{"n_layer": 10, "d_model": 640, "n_head": 5, "n_kv_head": 5, "head_dim": 128, "d_mlp": 1920, "vocab_size": 16384, "activation": "gelu", "norm": "layernorm", "norm_place": "post", "norm_eps": 1e-05, "positions": "learned", "qk_norm": false, "attn_scale": 0.0884, "bias": "all", "tie_embeddings": true, "parallel_block": false, "init": "normal", "init_std_qkv": 0.0236, "init_std_o": 0.00528, "init_std_up": 0.0236, "init_std_down": 0.00528, "optimizer": "soap_variant", "lr": 0.000995, "lr_mult_o": 1.14, "beta1": 0.95, "beta2": 0.98, "lr_head": 0.00543, "warmup_steps": 200, "schedule": "wsd", "decay_fraction": 0.618, "decay_shape": "exp", "final_lr_fraction": 0.0, "batch_tokens": 262144, "seq_len": 1024, "doc_mask": false, "train_tokens": 1403000000, "steps": 5353, "dataset": "wikipedia_en"}
Each number is 128 + 32 x the weight over the matrix's rms, rounded and kept within 0 to 255. Layers, rows and columns count from 0. Numbers have three digits each.

# layer 5 MLP up, 1920x640, rms 0.0444, rows 686-877, columns 448-479
168155115111140123112166123095120141144121123082115138183109097093138111125117138121149123136127
108137130121081164111137121135147045092158187111142165163108092190171121144101089184054148152129
169165056166161104091151137103150184111146147114152118138128125099119161162220117105145099152141
148170117049121080107172106105101150174111118159110164120105154124130138134134104138113097183184
067109114096138134084110123159148087112146107164135190097159165120095141073161095118117126122173
049128119053152063166096161111121084139059133181161152222154144118103132129103189165083116092160
152104164096139084131159116108041138113154172123105142198063080128172159085206132127119172152140
119086072195058114148163125110182140182099170151169234096154091131090100073159113115191097088153
134065090138144205063133149062121136153150139101144137152130135154138145112171153122159154108137
130134174140175100108080128111105140136106167177154180122106125133167096162143078122084072091160
139108112128166121135110083125090137121134144172106175157138144167126141173142056108117117125132
098105124126088136115120136112107155167104149187138182131180157144130125190127121129129138132135
129077117136107120129120135144152153127124161099149208140123142148135175185135131126043184149129
114082099097163157110114167135135163084136126150064126164105132093149149077133141167105178122096
109161047065170176204103113113138115157094163164133168112097181028134061119104144096097066108169
117127122111127202089175119170145197129128112163116144135119094130136160096119173169117081182101
157118109135124102137189166154162090139094092154106122116153131114097124132142190102114187104146
167093122143116118098125125195137125125091172118168086151195128125197187111147115064152096134089
170162164160143139134150116093116151095129060154105142168137140140109226119093152114157101139137
131139088161094106092147133125180097156126172163112157159102154102116085093113120137143145072119
124105161123191096059097094125133052137111132127087104094140102091149109199158078123137088063168
087110124120146138087087147099178060173144175138074143106102128093096080115154147135077141095111
123164131132182149140151061179136119157125103157093145130159080163092098139149161134140148148188
120123107141126109187149137132165115118112128110147149148142104144121127153149137093111096090115
163079148139169159127176115099109185141129139206115135188143095186136132156120133178124095119144
114138131112121117087166135073124147128064146096144117116137111094103121168100153103058178079114
101114104153115174124160098131091145140115147083062151109111151139117113136154170092180100102089
119113145127157087103146191103106139088100109123135165114147096121179150149124134152165092101134
078135109073119093105126127146099102145151099096137204113049133114123104160146101130120122119081
147133149096169154171103190095096137143129117143128126136100139118163151160140089098130136119147
156046174132083085197133104104120170129176179132106146150118179134126117152101048137150086181132
107182144140133120162133116126114163163096077127142099158198115191126157121111142081139126124140
167198096121125093114116168199091120118138155132145145150138119148162153113165166110133148124182
133108077188161135130203099149121153117115158122131164085122117115179065194173135135109132086124
128139078082171077206097144159084123117064174188103196190130163171182124143149111071140137103151
104087140124118094108124116121133120131113127048083175141147136154130100123155105127094120120161
119134102160088094142118117171119109075164189122146120117120090142122153161100073067122128153112
204124099144092148148110179115082031113098082092170143135130143138141109156127137137184075083160
095070136061098140112083139073093143062118177109144125114036154113164097145150114130127113119080
166103093148171115139136146128088087115098131108115162154093133132189069098131087123123103149087
114186126117103126108136097126112168136113107104126104155125088086098166167079160127111124184126
111150116118107139105150135109094136090092083147085185131212143114083104154130118176130111148149
170167066081157174158068119209119071108131162181135130131168079118104136116200145132173119083127
112153117135089131108157171163103120063126108150207148114196152153135165076151119112118152147119
145150098130166152068098140231159174066131088173151134086144138100057077144119214122175140169121
092117128165059115089103156104157090099127151137151123089141113140116160111176134118155140133172
125137123162118140158135178126132144132087151121109099148139148150088085086145133127096124064110
130159183156144157130120125120125160100122129094113101175152146096113140142091143091160140107150
140108108119172166094142132102127112131009104095208173152192125091159122149096134148194086159150
181075147117119133113078102131190181097120092165117064143104133060130120122102162073172054079133
144037129104161090138109171172142122157144123083143089167123136111135126142114117165122110146124
123125111140079172188126151092154111099173110128118121096106172119084177156135158090230104076080
187166134042144139204068065105149044068154199094144185099126121162092128115155066076111032092185
128130123078144117184122185137108126141142135113143110125134162128070065109205133141072133092132
130119140095169103150140147203138182084194161066158110087115110114092208133123138128161108128146
114078155122100173092123172135099167148107123174115186124089139120120150135149107035135102173189
157105117173153118137163148128205158114083095145191123161112136124114154110178147121145062169193
171142151124103086181087158153138085129091180173093154043089125113105085142122116143120129143047
173115134139106077181082110144125148151146149151145134140095173118102111188191129071100143171097
136109137109138136106123133140144118119155152140176167108218145142152162105119128159107148124097
103156178120132157139099168154132123065088101154143124146096149170089118093153117099104162118202
129134136173097166110142150159176156080127082115120148089129179079120154160160079132155104113110
168057145172134093157015216118142097143114143075071085152129141177100111136149128109124125100167
156146165179137116101089123071146113117038128169137124116113142152107066120123124120211087129116
101148137131163154091106113120196110159089117157114124086132082099118158151134154147154076127121
103111212112118150053161080156107139086069136147199141134144132154144184129127125104135141131170
129134092155116127124138174164135146123122108130118209116125038097123148109104125126103120116127
175161152123129127164131165128117146149080153087174197105161143104121150190132142132115103095184
085178132191154108134065120151090077119063149167184170119090090080156167117184066146112092165070
119145194118111139091142114134102072127083165124135132227109154147181111152126107116147138180119
154070079154139114071072095067126147212134112050118139129111092180105166142137110142134104116115
141129058153144163216162133037131121188110144170177166106112123122131158148105111122115100105104
101117115180132106179144162111107160153151120100154205081119090146115197116109111151119120159131
104108126116169181153100105126116192143183099129197166083115138117125106102116168125160096074163
085151101103106169173151127157195121110078114187144169122181121110141158111146140113123135134111
188133093145133207135097134083111179144184073120176153118153141102127091169097121185087088176149
207137137102176160146189095112119152141088162116149142131130117135162110134136113126081104102114
150068117157125128143127160184174155106114095122143107121181115135141131102096126185129076127081
156060112110167146077158099163099151169170066161099144124139147116082172199090149088154126128138
148119126153130132057063132164117140075116167112105110138106102044088055159128071151151158107114
099153130110096117162095127084118089182100142171093093164147113122175100082145102169102142091139
162074173131124133150123093166148114138126162141112130038073150189154091130111154152136157154123
085070168149094235105108164145094167106170127106059107045143099154117133116131085138143150118193
166156092133102181096069120122147164088120099118162116128115151173135131129059124152177154060165
120124096092132166133122109142072139147119107122124074177180130160171120127193127119130136139115
165121072160113083185158145143146170150159140052124159130132108138061111140134132083119145141152
158034144065085151153070138115126163152153177103158188150087110142139160144106144140099102132114
116126082089165132112191096108140134159107089156131137117195210138102093128093185134131173107093
111077172153097107146091164108151155138109094132133158199137173114131108150128103120161053101075
091126060172162195132183113165121057109103125096085116147088131142146144108148197074105120114167
158131145201140087111150127103078072146152135092080113129170148121069098109180155092157099205145
102078089138158140085141142100084100166109163098110109125125122109072149076138160096135131139124
151129072165134174112180147154110098140126095082111118136102128073147207091140151064051124122134
085110112160174170075140105083129163132143137122130138088131111144147107068106079145115134105148
066095074160178167156124174128123053080125163089173161094118112124140073169147111161111120131139
145142144116097114099184110169141140154089129102162098108112116248100153170169088121135160176107
178123145131152086109083084150146111104123096114176149111133095119140078133114184144076149079140
149171139165125132172118107129133112131154091131115121131096116120068138117165110199079169110049
082050107127145157111117117110174123111142115131127137085116102102099144084148119142145124103195
143193134109148151119148144102112164111123153194127130071190107095134132111123137076146147110157
104087135132049103107080094173060144120094159111127124107099085113088146182120084129140137153121
096178094128125172145097121099079171100135141079164087214064126090096122090079181113070108122152
151162152122128181126100134200141202128112090159087120194090129123142093118112143153093090086125
113079105108164096136129110140156095078102221152102111081155040122124098163163150096068066150141
055118219120107147118065071103192121132129118186170132112133117092151118139086182098150152179091
156108136177169099148187149133103126052151130135120099145130103152139124154112160094144094129041
161095127173114157120167100098131132136143154161123129052143111149147093143158138148132108127086
108100095134098151106162163120121148114154126100127166107121147191169139131133120191073127115143
139060189077201134122131097161131071134075160142095143113193069158090148119160144101074112143135
152133161107134099147095177148095112167196226128110135183160060168129127106145157150093117101098
127149147185099252139159110129164110147131212103092191125075138133119098118120111128180126156180
152114155227199091160085087112120144076196167147144140084212242196112098153164147143124121192162
124164117154156135138165125206107140114110085120157221160094105143178154145128131164166129131174
070124084136158159109112079095150126078182122168127115124120136118138073059108137089162114080174
169082129027119091089166107093173081122165135096165136113129121110143124175175081108107114170103
138140162087137113092189153160092137137141173080129116104091167171143115200097177131157143156162
130100102109157168147169163183123189128182121109103156154137073135062150171076126142076167077155
132143132155106143139098109109108112138092148131109165177164149114134126130122129112150124138185
162107072171121102116149115165110111110169183109127162153108143100187088132097150122121135152130
113177189142045084099115135140077123172066136071137135118149096169070135118099158136151092110096
107114120095065143072136159146124144127083160136083194135071125054080109134080113098151174104105
180142150138161110141109117133127112153071167108110136097129116126161089149125148129109154138125
109118128103189103085169152122110126165104170114126113129124130127104102126167132109136168090075
130120103195122155176048103072154077161099153142124113134143102175111140057162107141150102095112
081096108146139148155117011139112151245094202113082158167141052120095105195087177133160099142074
135174112182136120113130099120172086124104144082126159154044160120139137121146158116177147149151
107139076150098153073108191170117090102107116107167115104120108140110114186110152158161124062165
188109148118137162128107084147059128134120059119158115151139097184124139183125181205139142164095
065169163102124129149091130161198163122075114112075186128161126123131146085152134155100160066052
141179160139110184151102178115104082188163145093105086070141123075159096134106101105142137110126
116140153045088124255185105056167171120162149080123171174210143078096129084105097084129160100130
116147097039153188115104082152152114109111071142142156113136164143099149143153173111155133116146
074175173094116157105122154136118095131084094117131154118183140143121111131148102087146113079061
093139119133160114239122153168158173094106069115106165158100098115136110184120161120188152108123
140120138122114124133128128132116102129148105049166171112140117187084063103131082149111131123147
153128096084111156196081116129121161113096143123161167144128086090129090103077144116135092144140
140173146157124147169098134129182116138087108114146083080135088121142090138126144130121186115161
086155166111133124182044070159072172129134109147105128108151127111143080148097120146145140123095
120163127062099151113095094044176149099139167148105117095113133127184074074218166120174130165166
041093089125087123154183162081175129092093163142144131090153074170176058119194142102148115034096
113112073161183156126120114182154151130090134114129154150117137164111120131082035097142153136133
170084071172067161131103132072151137153140112071148114141111060148141124145142161101091150180160
102083107152171140129140118150211086096110127135127127132109099087152119182186125123095118129097
166167111150144120129081111066090134096143135110124106157116123099159170150173122070142132083068
135141146129092156066131157070198176134160084117076091170140080111175160117141106057083169197116
091146164087133132164141109124112166165140147141105130145144115152124120135176120128163080113103
126168131129086126166114079127161171163082094126198142120125149133088166053133140101197161088089
113102107122130111143141134152082110103122126130129153142143116146135136125089148116110091088084
102172155090191128147120089080130046107080195152145172113105113141115159120152145139126106162129
069153111085140146180138138112082210104135138146125113117137107179140161163116118090160082158121
100082131169106163088068077130102177128157138163107184156161156123160127165124170137120125148200
133110091149118165096122165154124142114150128089130125133165108064066083074142163122128190130220
192114113165135084075134167142081128150131135115161162122113127131174107131149167096116101136154
163118117130166135103118086107092122123121089142105152144126143081109121104092120143136110105140
151105087113099173066182132111180147173162140138176107197153123120126098080098135118117155117049
122120123090135108151181115116080118144125113100107137126125082131133106145096126089162121160176
133147122152161112079187111134110146124069166131132127085144166150163132131099166155069164125146
120089115080129124137161160119155100139129123148086157120162179097210094119130167130086122146120
147113160115164139145134125105039173127126085145086131082126126107184129088129148133153148183083
085115158150102073084183124126107119107092162125149123107116167096094127101119138108107170177153
115158107134150165141163184171156172111086057058120206122127118116124140134149130124052092100169
190140101183086140103072154146084145092106146107125113123076171167114125100171131158114136137086
160149131125135101099096157127100112149138121127076148137072039111113134141084134133111085136077
145116137165167143118159162124090149189138163079119132138160094158152132166168198133084147123074
162137161141118112127124155113181129130058122068189108197123133153134118119111106110146138093131
202199097112230099129171092113171183102107140107122139130184110081152183125173118143100167092118
100113105085097106161143127138135115124139139106144150102053113112142085096121167154094178062191
126120110153150164157173150106123149144102078101058177072154100220068129128148137124081169156083
141092052166124151117105069144184144110099140103134179114160124137150131116134063117138160125114
116186119101126157209102160196158161070165168116139141172119158140104124135129107125132123118076
163119127104152087142111148120127168099189058100140107074124127062106155133150166106160087135165
118107165123170133199100083133105108145089107078133169140142102147139096069141146141114146131115
142097066205119088150156156120109074149139149135121170144174051110113121102162087121121098117114
108109110131154096120130123127199157141132126051130085092109086191135113116109173116136129104117
156179191083108189133141148159114127111141149156143154146137089119079086124104082137101144131088
103144122064140126107145170115112112128150109194164107126166180128106149123118118134088083083122
191102100114065131114132128078138152127096144115097135133152116117096115092177115149166142159106
156147159132115154117169140163191150124143165107123151114105125110123141109132191183132134125138
130165134128173183137099171184134087144135109137124202139179096157143152163111153114090157129121
067135148119149105144125186159139124142130172127114073114134141155131129100168121116127133091127
170102086115086157075055085164123153120105117143114086142085192107103109135107136121151166090123
142093201129129105129135111135093109099113109098134119165106104151105113106124094150112087123041
081085113164150126144108103179126096129153190095097116113157127118137175089150144121125126097083
107115075178121124122163074133118092118118068116253171111129143104109141160113111013155096159178
194127108090158124143138151118221092108095118102119093146074132187121124068107130138126126110134
136167115166125101142096096129098135122117144108123190083056080104061086150054057131114149078056
074138139058112108090175118045136095127095101078136126161138123078117122148087111046128185095150
158088112202096179104171151137116151056123122111099144148092172156155113145160157122126134192118
140139138192225154124128148134125176097108144094183214137083085117071118160155130110120077138102
127111085123106154127136152111119118096085096176148084156110153098101163106147091127104135138123
108071168118164138129158177140115070128083146161114185109145137143113142132111121144188118168148
123173154146197150120137072056158132169128079100133124095127101162185158152121105130096139127111